{
  "rope_fraction": 0.75,
  "attn_scale": 0.177,
  "bias": "none",
  "parallel_block": false,
  "init_std_o": 0.05,
  "init_std_down": 0.0,
  "max_grad_norm": 1.0,
  "decay_fraction": 0.46,
  "train_tokens": 173900000,
  "dataset": "wikipedia_en"
}
Each number is 128 + 24 x the weight over its row's rms, rounded and kept within 0 to 255. Layers, rows and columns count from 0. Numbers have three digits each. The size before them is the row's rms in percent of the matrix's.

# layer 5 MLP down, 96x192, rms 0.13, rows 0-95, columns 96-191
097:120115098134098147100150138110121131136085092149161148143116091146154162138094112148072081107106142160107085072140092098113090120132086129142166126161124138153150144158170125105134091126102095156130146126162135123146112122109151112087120140118130109086121101124137203141135125113159137126
097:162122149158092130083150144140127138125148161103145190090116093147122158088151074129089113143175108129072131125142143108079144142123110125134154118124136143160121128132128085115130103148169119147112181114134118063115118185107121116124138123130143158102099129106124158091105130150148109147
150:159141133141131123139111093110133143142120120113120119095123129138135168133110065147132088151141133144113133099128143100113090124125121144163129120135154137124165107146112105133136118096135167090143125122157141163145124129128122121158138147115111162116149141123082129138104082152140150099
075:111122128181125094143148153131103126118080096122144118118099117120119112161168122114150086136099119120142124115132138142151079119161157137149107096133158144110144143140156144108115126117130063100132104106134103098153176133161148090116121106141105142123116144114154109121122141122140101112
100:115125140105124124120123167162103147132141157151115104160092146087109111171126100134106128133107098142118142115137165126159117176169131134148106096088169088099112149158073159133150150127133123093169105112116159123100113115158118128129143144169146135136154130106147098090081142171128132122
103:102128139117077135122142126114127107117153181104134155107146154086112152121152119102124138146108149137139168138132132153176147099166111151106124135154137134130084081125147138174114107159130123146137051136140128122121111125125141113090138119172163111127129164114153132110122149099114144135
103:102117107108138102106118143099111147098152089135151144159131171111096134114144134162127104107121171112100104129140145137132188131130118095132155110125134113135097154116163123138149118147123131144108074109091160104162137170096143142171149103086140104137139170126094161092159137147104090099
099:100132160120135117169162132145112117134084158134169153111161164131114159140118062151158091125138130112157108143092111102140146151133095175119081122148096085105109142081144155146112112133082138107143110150120091133153108171106101119147125149110124108150090161145123111133120141128130086173
090:113117124157138121116107130135108158166148164146098155154114163112120168116073121112124157116116135145135182102114141078148159099131097138166110117163163112081094143121089163109138124143102132090123156153130136139126140110193087137132077122145087164123108092102128133112122134152142107155
084:094101144111091110191150129138166097115138126166137125136128133118123118106135140177121142143134170149120119148157133173176147133143123142147087122126116109089098124142130119108142161127127082168130145105129161105159150145157132135110095145164110112130121136153157138162115155173108117103
102:098145141131112141115112161114102120134118145130111114139106177142124155115159149116149157126105131128113150128140199119154126131116146125141111156109151088169126120130128106133126127125140142123132147131187131116152111146144167121157075096111156120171077134090111141110116165112133135100
097:163118115068134113142134157113141168129068106149128161152103185088101151136084160149144172095127101111182134151147117148121100146121145123147160144145142130151138117107127104124090135119133116120085120116118108131162085124089111128158120110121129134106144134204168109101147169088130156136
118:121071107111101127154101121132102166151090122180204161122141133118123125101102179111134135126065165153141144147087128179146152139141094147115122155131124161143112153126139134158103141129129120118154146195116150149133127115113138071132096120141150134173141162120119120118139103124110109088
110:132135145140103113144101091117144153090113143075116108100085156120158144140146104141120148145121097177112162118117119144121177169148127135120098160141093091144122163129113125148150122102188127138118152135158150164108140138174114164142132152109134129170106144122145150153138119152129135128
130:129154158124188109132094143078129148046147138141127083116153114152158111117122120118148135146142171102123130157164100129156136091164141150163108130163131136143134132123126126147153187143141152150123130118116116110149174116140142116134168161122118123135104159083123153124155141142165118109
098:147153151132140103125098129133111119125143112137157131163123160132089104157131153107149160132121087155189124125163093075143136162170163128129134104114095108121149168118138156142127156166141150150145079154116145111130110119142135116144112075158155092129138147156107147135157146151098114133
088:137114130102154112153137146147104119149086147127143112155142106132147143135132088121121115131132107097136116129114121107162131086168141161151125150112148137095104132121135162170095115084141133098148104136144173111118148137166136100153181139144135138123143181107091112126116150146113105077
098:111146130128103090111131115138163141159116160126130110144116155132141127203109154136124127163147132117129170126121109079142126156116126075073152115136145134074115126128094133132148109123137122092118142101085168122115109119094058127140155102143102165139119115137115138121129115123135127160
098:147141120101123121107142101185097138087132145138150121058109131132106079104155115144141147105148161130120061144168124086155126139110136135109145107099121133116131125167112153101157129049101115128140110112120091151106134136111084101140130120126157113150113122122162105159097121134154104155
130:143142137123181121095160144149076080115104162141124145163140136155127110145103135150144126125170110175122114137093138175144123120168124107149090126104111139117111142145174135110179153157138110138112108162149142085108124109155145119108107143102103106136116129127140148102141072106140148157
111:126134122138110137152105147113149166120105116154117113095138120140081101130135105096121116089106161114067123094112128098125105104101171099109140120127155120119114137142145116150128091053155177121119132107148157124139157131102125128146112125110150123140141121139118135108107104194112107126
090:108137133100121125146126161132137110137126138131125140127129094102096123165134137110135162150139101191124115158107145134084087105152127115094133122126142148093123130103087089114126156125098151149145112132103171114072164095138161072142130056116155127117080126124122122122126139081100107137
104:114132131120136150169135157099096123169097118116102091170134083162096104146141181101145150109103128109144142144115125080101179140158137101139127155158136122161122175124106156121105147133105118132143137125109136072137123129105102154122119114183141131124138133064123096130134164101125116104
093:150141110194121083151148131127164065128135147138107100102119125113115115130131139161105160103096154139155147140121141127098134105129119162159141115158098099135048101137186128129148126152140111136109110124141133125125145173136109086143127140134124100127133147169120103108136085132114129141
097:141158090114141090151139152158130149116124114118134171102141104113089177156158154102164148125140136138148124153134070111149101109141115098117060108106098151134075142132147147132119146109123128193092144131171108145156084151129168134125108124133122081132159147122132142132142136156117109128
091:134111166147115110149100112127092169153133186151132139160157115162117133124162140102098145137123143176155167143125126146128121133120131163114119157120162134132087125143084127133138133095160131098108130123123122129157128125131135110130143140111135191144130151146177132106115154148142135136
088:125145089141119140143075169151103152113091089111111145137122108089107105108157110154143150129087150128137109145124126104121120110130126107159120123129162124117118144132130096114145096099148162136078133174128145120164136142107135123120108170121137135116111128136093119156088107099131124105
088:161088136143119148145147099151141104125103154159135155085143135151146121124127151102134178155129148160143125140136110111140176111179126110114109112166174126135106135131128164101120132153126163118146116130118086153113155111146115090087081153165110151128088149132130152168141138112093136152
098:154118157151119089138121133134165113156142106120112141107171112141133104190113098149174141140149168153109150131144107139096063105111126095091161191116127143134144082148121148140107130092141101139120164164151171121127124113112103170134116100116122146143158131147099130119139115132164141072
095:091117172141162147128142115127112093126125119077106130158089136139179121106120105136121133171108132117121137102120125120123169152130125148136190104119190165116169103139089133133100065188119124093127139122117135112077143139107085140148128112106112154140153162107080123148094109114142157111
106:115129111118125128133144148127152104136116153102116104141117149088136167139151148135143113169112141100158109131076099094129144181126143155123104116097141138070110102095092122084099154147090115116131136159150139109125115161129100105100143151131112146139137180066144121118127154117102139118
087:110135105123150158171110118088089138131125098138125106162104112135131094115113139152108108133076166154116119089120139155156100140104131117132132132162158144148157111151146129129148085098143103091133148090097186099107126080149139115170147140137107130125187132149164118081075084127107135141
087:098148172120129126127095126147154169122140118111134130135115156153166150117163172107153109124084144113106135133159171190141139155129122086085115137122121120110088140140130102126102107115158125147131102171110115133122125151137132147158118128101138134136147135136131130153127118188115138128
089:118142090110144119164122101111114136099124141096148105122167130086120166161146120167151133085136178158120112142153099122150111147146125169129138147110106127150143097135153138130105152106103123153087122140089147134131100127115130145124129114129205107127108107122156118162152148107118170088
101:125123111102137134140114144167149150133123121154141191115132132134124133148095119121169117114136109151116122149132176150130139100118116090134114109142136120118123178125112089155104117142143123111147166104095098171158125133141151123117129126099139128134144151161096125119117105136147152147
103:121126147117169146118103126124119117132132147144131110127091128128141102117100130142156101087115123108134112127104165108107094120162132083170131127126091079149145172144122138115157134144128138094196160144126120102127111159095135124162116120122074130119124100112126116158144105145122147133
087:160098112129116088125081114102044121113138135093104097126153112115132167124141105121139132098151141110135129129133134142181112131104108117133148112138121129120100148150107102084101122107132136141085120114083142138151143176165127119117153100156165136109201140158139128130106127097100145107
098:097137158147108104149126155094125137140114140151159146153165109148151135116117142112150143132119110130130170144124148133094102095153133128132132187112124075134105174109110135143167135146107129121137126131119141136124190134144170105102114087107154159139151154141130142131111170189144132099
101:137153123155137123109154093141121122088119145129139145164163103109160153151071105172124154152103153108098119126138108118109111103119084192170119105153139106094145156169146108132126154154141146162168146140172125162105137113142151125120115130183169130115118108157128139144139168107121141182
088:136163119134142096079128124103108118113083165112100137108181123109116125138128168160145136111123120090128112119098155130139135157137158110116121114118149107147135186096078155152139153093128142104160165125162104125151135152147095132116102150133156143110133147147113094126112154110121099095
107:086102122135081116162172126183131116103156119141122156122127146115161141124110131119109128157169107128139106150121127140117176117076098165081157187117107153109149116140101135088091149144111105128129118120138140134179150122098157148136124156123103121116121141093111090138114181100135118158
091:171091147141117109133087136153137146126175130139126146142156120153149136164122112132129142114130086094139131121134105158150102148129134149097134109123112105080171134112145115145130159136108120158116131142122134181126090130123171123122133110157124123146122126192089155143156112152147137126
117:124157088117123124129104146122143150105114138130124066113134111101110103119140079109140151108118099127106145109087089128142104139118140131124079115158101111151150148175121124141131134125129091138152093139165114111118123138149148102114159163130140119158119098122157107132127168111130143168
102:136174112138147109096126139192136125135140127123158168132126118140145125176173146095150121139103142129124133141140157111120111142103109133120132139117141094084085125118151121135098116145109131128066121121138193145137128167104130144129098126131132139132127149114142115114139164127074117104
097:115091118130102129104163146124124096123112111125087117124123143151129147120134150146141142149135092124142136121113134157105136118110123109161122080166139104149150111116131128109114147139120058170149142082102182143142140089150132148178164113109107104154111119092087143085131104124119143131
105:117099186125115136143149135156136127180162141086147144132150123143172150133086132140170157152122145114138110158117147128125148109164077124111133112118127168124160133118151133146098161147096130120108165150124120149158097053169145136114122096113161098115141104101167169142143098133132114149
102:149133148121126090091109126147099125090094094101144142131103104100146116128113133122114095140121167102132096110135154143100122155162097118098140160130141143133128111161136174184122107139122122111146101094173172119102107138112155113094093118134115102144117102111176152111102141178121148100
091:130122122132181128151142151139150117086105091127090138100112161072144152169129158155105127122145176090125143153134105134119166126138146141127116118140092139154093096150151110107130098134103141159154110125140129127163123102113153079152113154126120092132156159154118129124131137158149125127
088:116138152195114087134147095124128138131137095113121128109140150141096156123113141123129150114148129185108103156175105144142137140082134123158144125103124162085156102159153103195130140098091123133141130084121127129182114127110114139135141143124082138103119098167116146120145087153161103060
096:143112091147099132127155110111127131178124116131131105103112116148123142137057145107125098137125089147119112131111125131167147111146132125112133118151140134145092161134149171098144080117149142110149105151111131128093136161158080113114126126165149129132131124122123159122172136097144136130
087:085144120137150095142092130073135130110164124113108117134083119096147116113177148141151136147118095137118135116163152133110138137093159128145122149146118101114155143150099121143125167146174146124141159093130146126150110116154134158148167142130122099091159159129126091091144139074157131076
101:115114133123141105193103137123160129125143108097123131131116175124099127128086111136150150115103124102121152135152104106094128085111123106133113146140151129083105149143122117163121109130144124125126137121083131084135108132149130150158155124127112117179105139114147104154141131149182142095
102:133097140140098103138128180138147105162091144110143137125161109158162149105145118136159150140126136114149096173088116077146141120200109158136152128131122159127142091120106149131143172144096124102166114142115135126100118118124155130127172068143130183108098132139110096131169138130123140123
099:105100132170127182111121120110114100138136171137134183174137086132133162097112107102129114144098102145117115117141146188115106142142070137156143130143111114168123126183145084133153105130170110131150083094087119076144104119153136133191108130116145107134144148118140099144143133156109143146
092:150144111150107114111096100109137180129129122118167142155122095114125108117143171103106097168057102127152150097133146135135101137118181126144127133149113184130163155141123144154093112074114097131114062121120128162112142156123108143115099120118141145117142106171125164123135147135106151138
094:101119114109140159108119149102106154120134164125124108152162118117106188121151118108145177112101089115097168136120114143162107134093149124183126106136170096128127172143117142145090129133155083102117123148096120117103112167115088116159078142099120149143151124136137115155115155104144116124
089:124131140132132143126168135119132144117107127087180124120117123128137135139105094142111142095172140172135142120114188107138159141162077128140141127127115101085152137106118097112117119084082111071093160093107144114108129111130112112101144146154159145104112132093118088156140130183160125189
097:135166082120162145121118112115204122106164136105108122118112147172145162178123110150112136103099124196116133147126128118142126149098138129109152105084111128102114111109163075156137121167144142121099149159145106119130099111112149182139145165099142159148119073154152132122137116143152132141
095:135117126154136138160133143133141115143155085087129169148116150092121124103169121128099145156132163162110115066137148152153155158099131139101088140122118118127143132124109101116108138127156115143118154116171147128094143117107105155143117150108107135163136109182114124126083143122153100093
116:125151142138154125103147121168138144147176130119145145086079117141100132107119101157156102140125155103136104120139115103121121143094106121106092101116119093154125162134135100148144121097118117141121189144097108188130110133107122135125132134101139135155098126103129113099157133146164093123
085:130184123140098155128099140091093104102068097085147123117122153137113172124099157163101096174154124122097134108109123148154109119140110136080150126139144095134167128184163138128163116140109129147086126159139137108169148147116103166138124144113135101115118150118135095142101102155120132129
102:106159161125163110108097128110152169132160157091170115140172105136123166047156155115169169114103130097132153136095110081145143133122130120116171143120168115177133139097158123147129109149122135158129178131149108122125102120085132151121132117092152115149133098081111145104118134117103128121
110:118107141155091135137142154112127102189149134164130136083130140129107168076122139149125107167167154154100096076116143146095152128108117159081146126145121081129092110126125092107134115110103160150125120114142147147136139136088130125152142150099076150091141098119114087142115110126139150104
106:094145134147122147115132101111123105113126130154087127133152113136089112144151107109120108130102125100127070108116121115173139187102125119139191152158148134147183136190110142099159144132081124136151128135147130120113150174161085161125130087148140116081157108144138112126110167144126142135
092:103092109069123170144193141125122119118166135107158149121133148126132142094163144104089096173107144124123111064090127144132123123083078130100151135153120090115155129154100101138149103089121147118110136101179100146156142132104115120173149149128138130126137122081120089145083113124091136154
096:129104083071125131107105140127078113138105116160150132135124142104139184105126134074115133161159160091166111149119124132096121138114143132097136147102141129156163153146098092125119136102129137120139140172141135162114077118129110101174126133133154130120084148089103088120149146123094075159
117:142156147137146159121147151121147081131139161133094101128129117127187113148139129134132132117146139163114137150098142108078117114170099111157110095156166119146145119131113164094110107122137135119072132109120163101086122110132128100101118098145127131112173121144078115132098110091075137121
104:114144142182176110101124155139126111121102123129149118135113132122132139131108109136102148128155122125110138115119079105085110151081098125131083110160126113130183177093135117150123133130125104117149150100147125085149119145144157123126131141092079085124164111075119153145112123163116132122
102:083181153180140092055075105134123067093183123125091114144090158129160122127111131133104184111121116156094120120175129091149090145126158131159117147147134165155110117119116132142132127120159144137119148129141104147125134103153121133094128116128108119130137087172159142143125094178162109122
079:130113080136114157118156120139145103169084113157129170110131105119123128129076145125117142115159144112113120111137134152144122091085106085125115146116142102134123107149110135134112144121072210108129085094142098138115123161135155151134104160132154145155151108118129133119120161118183162155
104:130153170135134145124118103104159119112148088166138149123089144123141136094089183137094153155131157167114127116171115169116123111158104119133133117119149120143104122173121123142100142116131103139124147128138107155119127108151115100097105101103115152122150114169120149125106145126130129071
104:087147129166117133137126106141110110136119109124123137119138154096120162126145076171087123159122117121100132124141129109129139149144121148136154158152136144128140117135130084135097112097139099130136129111158181133148163145143170189161159134099118132095124112082106188116131152144104145152
091:166101132173155142109114108155109117139133133107122152120085118127143130126167125112095092094076079173155136128128140168157132142136088115136143099135151145115103120105170100116174134119122100166117144150158122134139147166107105090157145148144100091099118136096113151176128107149107137096
094:094122161121151132111145129146074105126124089111161151136154092161136132113145171124145116143146121129142164125105171148104094121145136107120097095125130130118124088126102148075159081108171132103099157144143121179170155116105110115114101153109138122118162102102097170088119092102121140126
097:153135131137153088079108159149143135116134086111113157116150083135151133137124119156141155100119149093153104160135112149108148153151149135102146084071121153122124128107149142114161126086114108127156126177076081131154118149103105163130121127092121144155120136147145152087168089153179052108
094:139129146138143113136158149134101146135145152135162147138089171181117097142092097173108131067110157088118136154174175143138127115137170146121127066126122112156114131121112119094144117123114147132135093144135133085139091118134112160136107125140140103114143137110128104070132119170132119131
128:090077120138141188097103116121112120138117123114085157158104108109151140164140113124082081111122146115088128080120153109156133126100112113170157124147162111158125084135135111144143101148149152111105146086151148094178122125128128096150129130124107080097172118148115101179098146103141179131
091:115084121113113097120103103113156107149099151116144135115143155102106110108086154086130102122136129118158127166090121123190131141087097148142150101154111142194129063111120171105108152135138110125204144148170127159123117144095119148143160114154129142062107138129125132131154145130120173101
099:137103107121129120163144078135111132136134136114115135162096132153099164126146114143119144159137101138119124125103151100162123148111112163126090102124123103111153131153122111109080149154134146153144114133116097135145158138125145128161069092154090131171147148122081163112138148148174114167
095:154089093107110058112129125145159122150129162120147099143127160135111113113149146115143127125085113097139123165134151118149126151117121129094138098116130135178146128134093187118136125120096191098106118147113121143096126132102135081160115083095130159138104123115143106097144100089111143123
097:126134159150130157115152105084132136169128148115084124124115162128141152111130147121117121132110118112122173113081145133121128142134117098138080113161130102130093145137112145135105085148136169108113133122116106151121121114092166125150071148111102153100123100147090151137117110143129140133
102:165150135137123100119143077158118122125144114131159164070114104147128169148120116127153155126159119182174146140178128196117149148136126105113106126106120127162104153108127096161139142110122100146109136107103125147127113158138116131167132079107124106133114120168175114105165133101106142159
093:103134096173110124176145147122146104111186084156127105095161059120094091152120148096134111150136131141144123104142145083108148151116126154132142118120124127147085106127143132110116130136121127118156141142129120145133120113105153102144130100114108104147152157163084148141155147155194089135
098:143142085156144128129145111160174128115134147121108181102178095103171092137089122129166153146121111145136124143141140123114119141103142117107078126109117146130121140113158134114116166100132136145137099130103111109157146129112133099122109122082105130150143126144140173107131120138114146079
091:119136138116123142121173166082144112149098129120118108152133113111162127153139122135128116139121131115096086110105104093144118132133085137156145130199165109115113097140144162186101109147109144111115114109127131146126128148112174116118095079128117093108153153142123112154121128143115135144
100:134114120109141102123123123099138169155133110084110143121146117100141123128125159103122135143158119138141193159147128167135145131148136098151113172119128125108053099105087143124118160154074099132142152172107107143050115104161136147092111153117120122154131147115125114115094121138140084133
100:097106091101126134123136139133131155131107204093150149163158170133142151161121137111122108158116093112078170092159165124132131151157089128114133151146145087113139143153106111123168088128139086119088124112157130104096164127142162096127110097135134129131157144124112141135088136156127158161
141:126148130070111109132114155151106133129177120143121142103119117153125153161132151144142102141140172117156147112114160141091119170099151136126106132131165126124123088102082101132119111080153142105132154129117120164131144170092093117168123108103123155091160140125147133107115110134131127110
096:107111061141103142146137123136129093126090130116129163108129161096153183100106125133138171147116165104170104121120110145134153117107084131142125128107122155128151125111140092148108141123135108168092120085127149087170148114109133152163186133125131102108103146075145143148181106120130082163
102:140125131146144124119136105149087076120132130126144089119102173091122157139147105168106114128173128121134152113108130135137124148108114101089124103180098145144157144130132143113132120160139151168104150118146152131173126131157154137101141129127148116102151109128108077158114118105104125161
092:115166142149090124130128140116139125135126102135134125155151127138123074131119154097146133128122119122113122133137132122118135161133166140127136131124113133136135163099097137143088142075142140173169136157119143113077126099135135134162101118109191091116095102146145111132120125144115129123
102:109158196140131139112132158135126113088141126156112138153153138156115099129154107144142123119138076177139145104106120104102100123171133111138115117129108098123144109154117124128110111123092097052136142135140114144107179100164135121079100121135103137140122133090112107155126150099113096126
100:127095117100146118119126091117144082109139132081097135119155102152160110148059126136156152141147120074123146108126127126106151080133147134097134140077092130094112124118143125136124128134107103143112090146133119100131124121144130169117138129134159107101121139175128088146149105123152137119
102:084149148140076122142183121127138140120111152101140151143168112081124143106136137121103140189130118116132152102132116128097115101114099119121141139156161102118074073146128102148137096133153115148141122083154125153093124116131157141136152114155130180126118135103112135106085132100111171129
101:147118140100117148175111164144137111101137182167144113110156140142083154118135143118139158129124128119158135164134150108132145151151103187149092130153123141145102100125094128087103113142123098105155161109136135165104143103145121115091134168155113145109120113122169110149142128144090151162
088:118135117123106106130118120154115115113156148130146130130151113118116135143136098135116156073141108135116105158114065104129071151125094166090159115104092113140128133084141156077125146113133130158134140173100102118102121150151097078114100144102071091122121090096139133093100129134113125117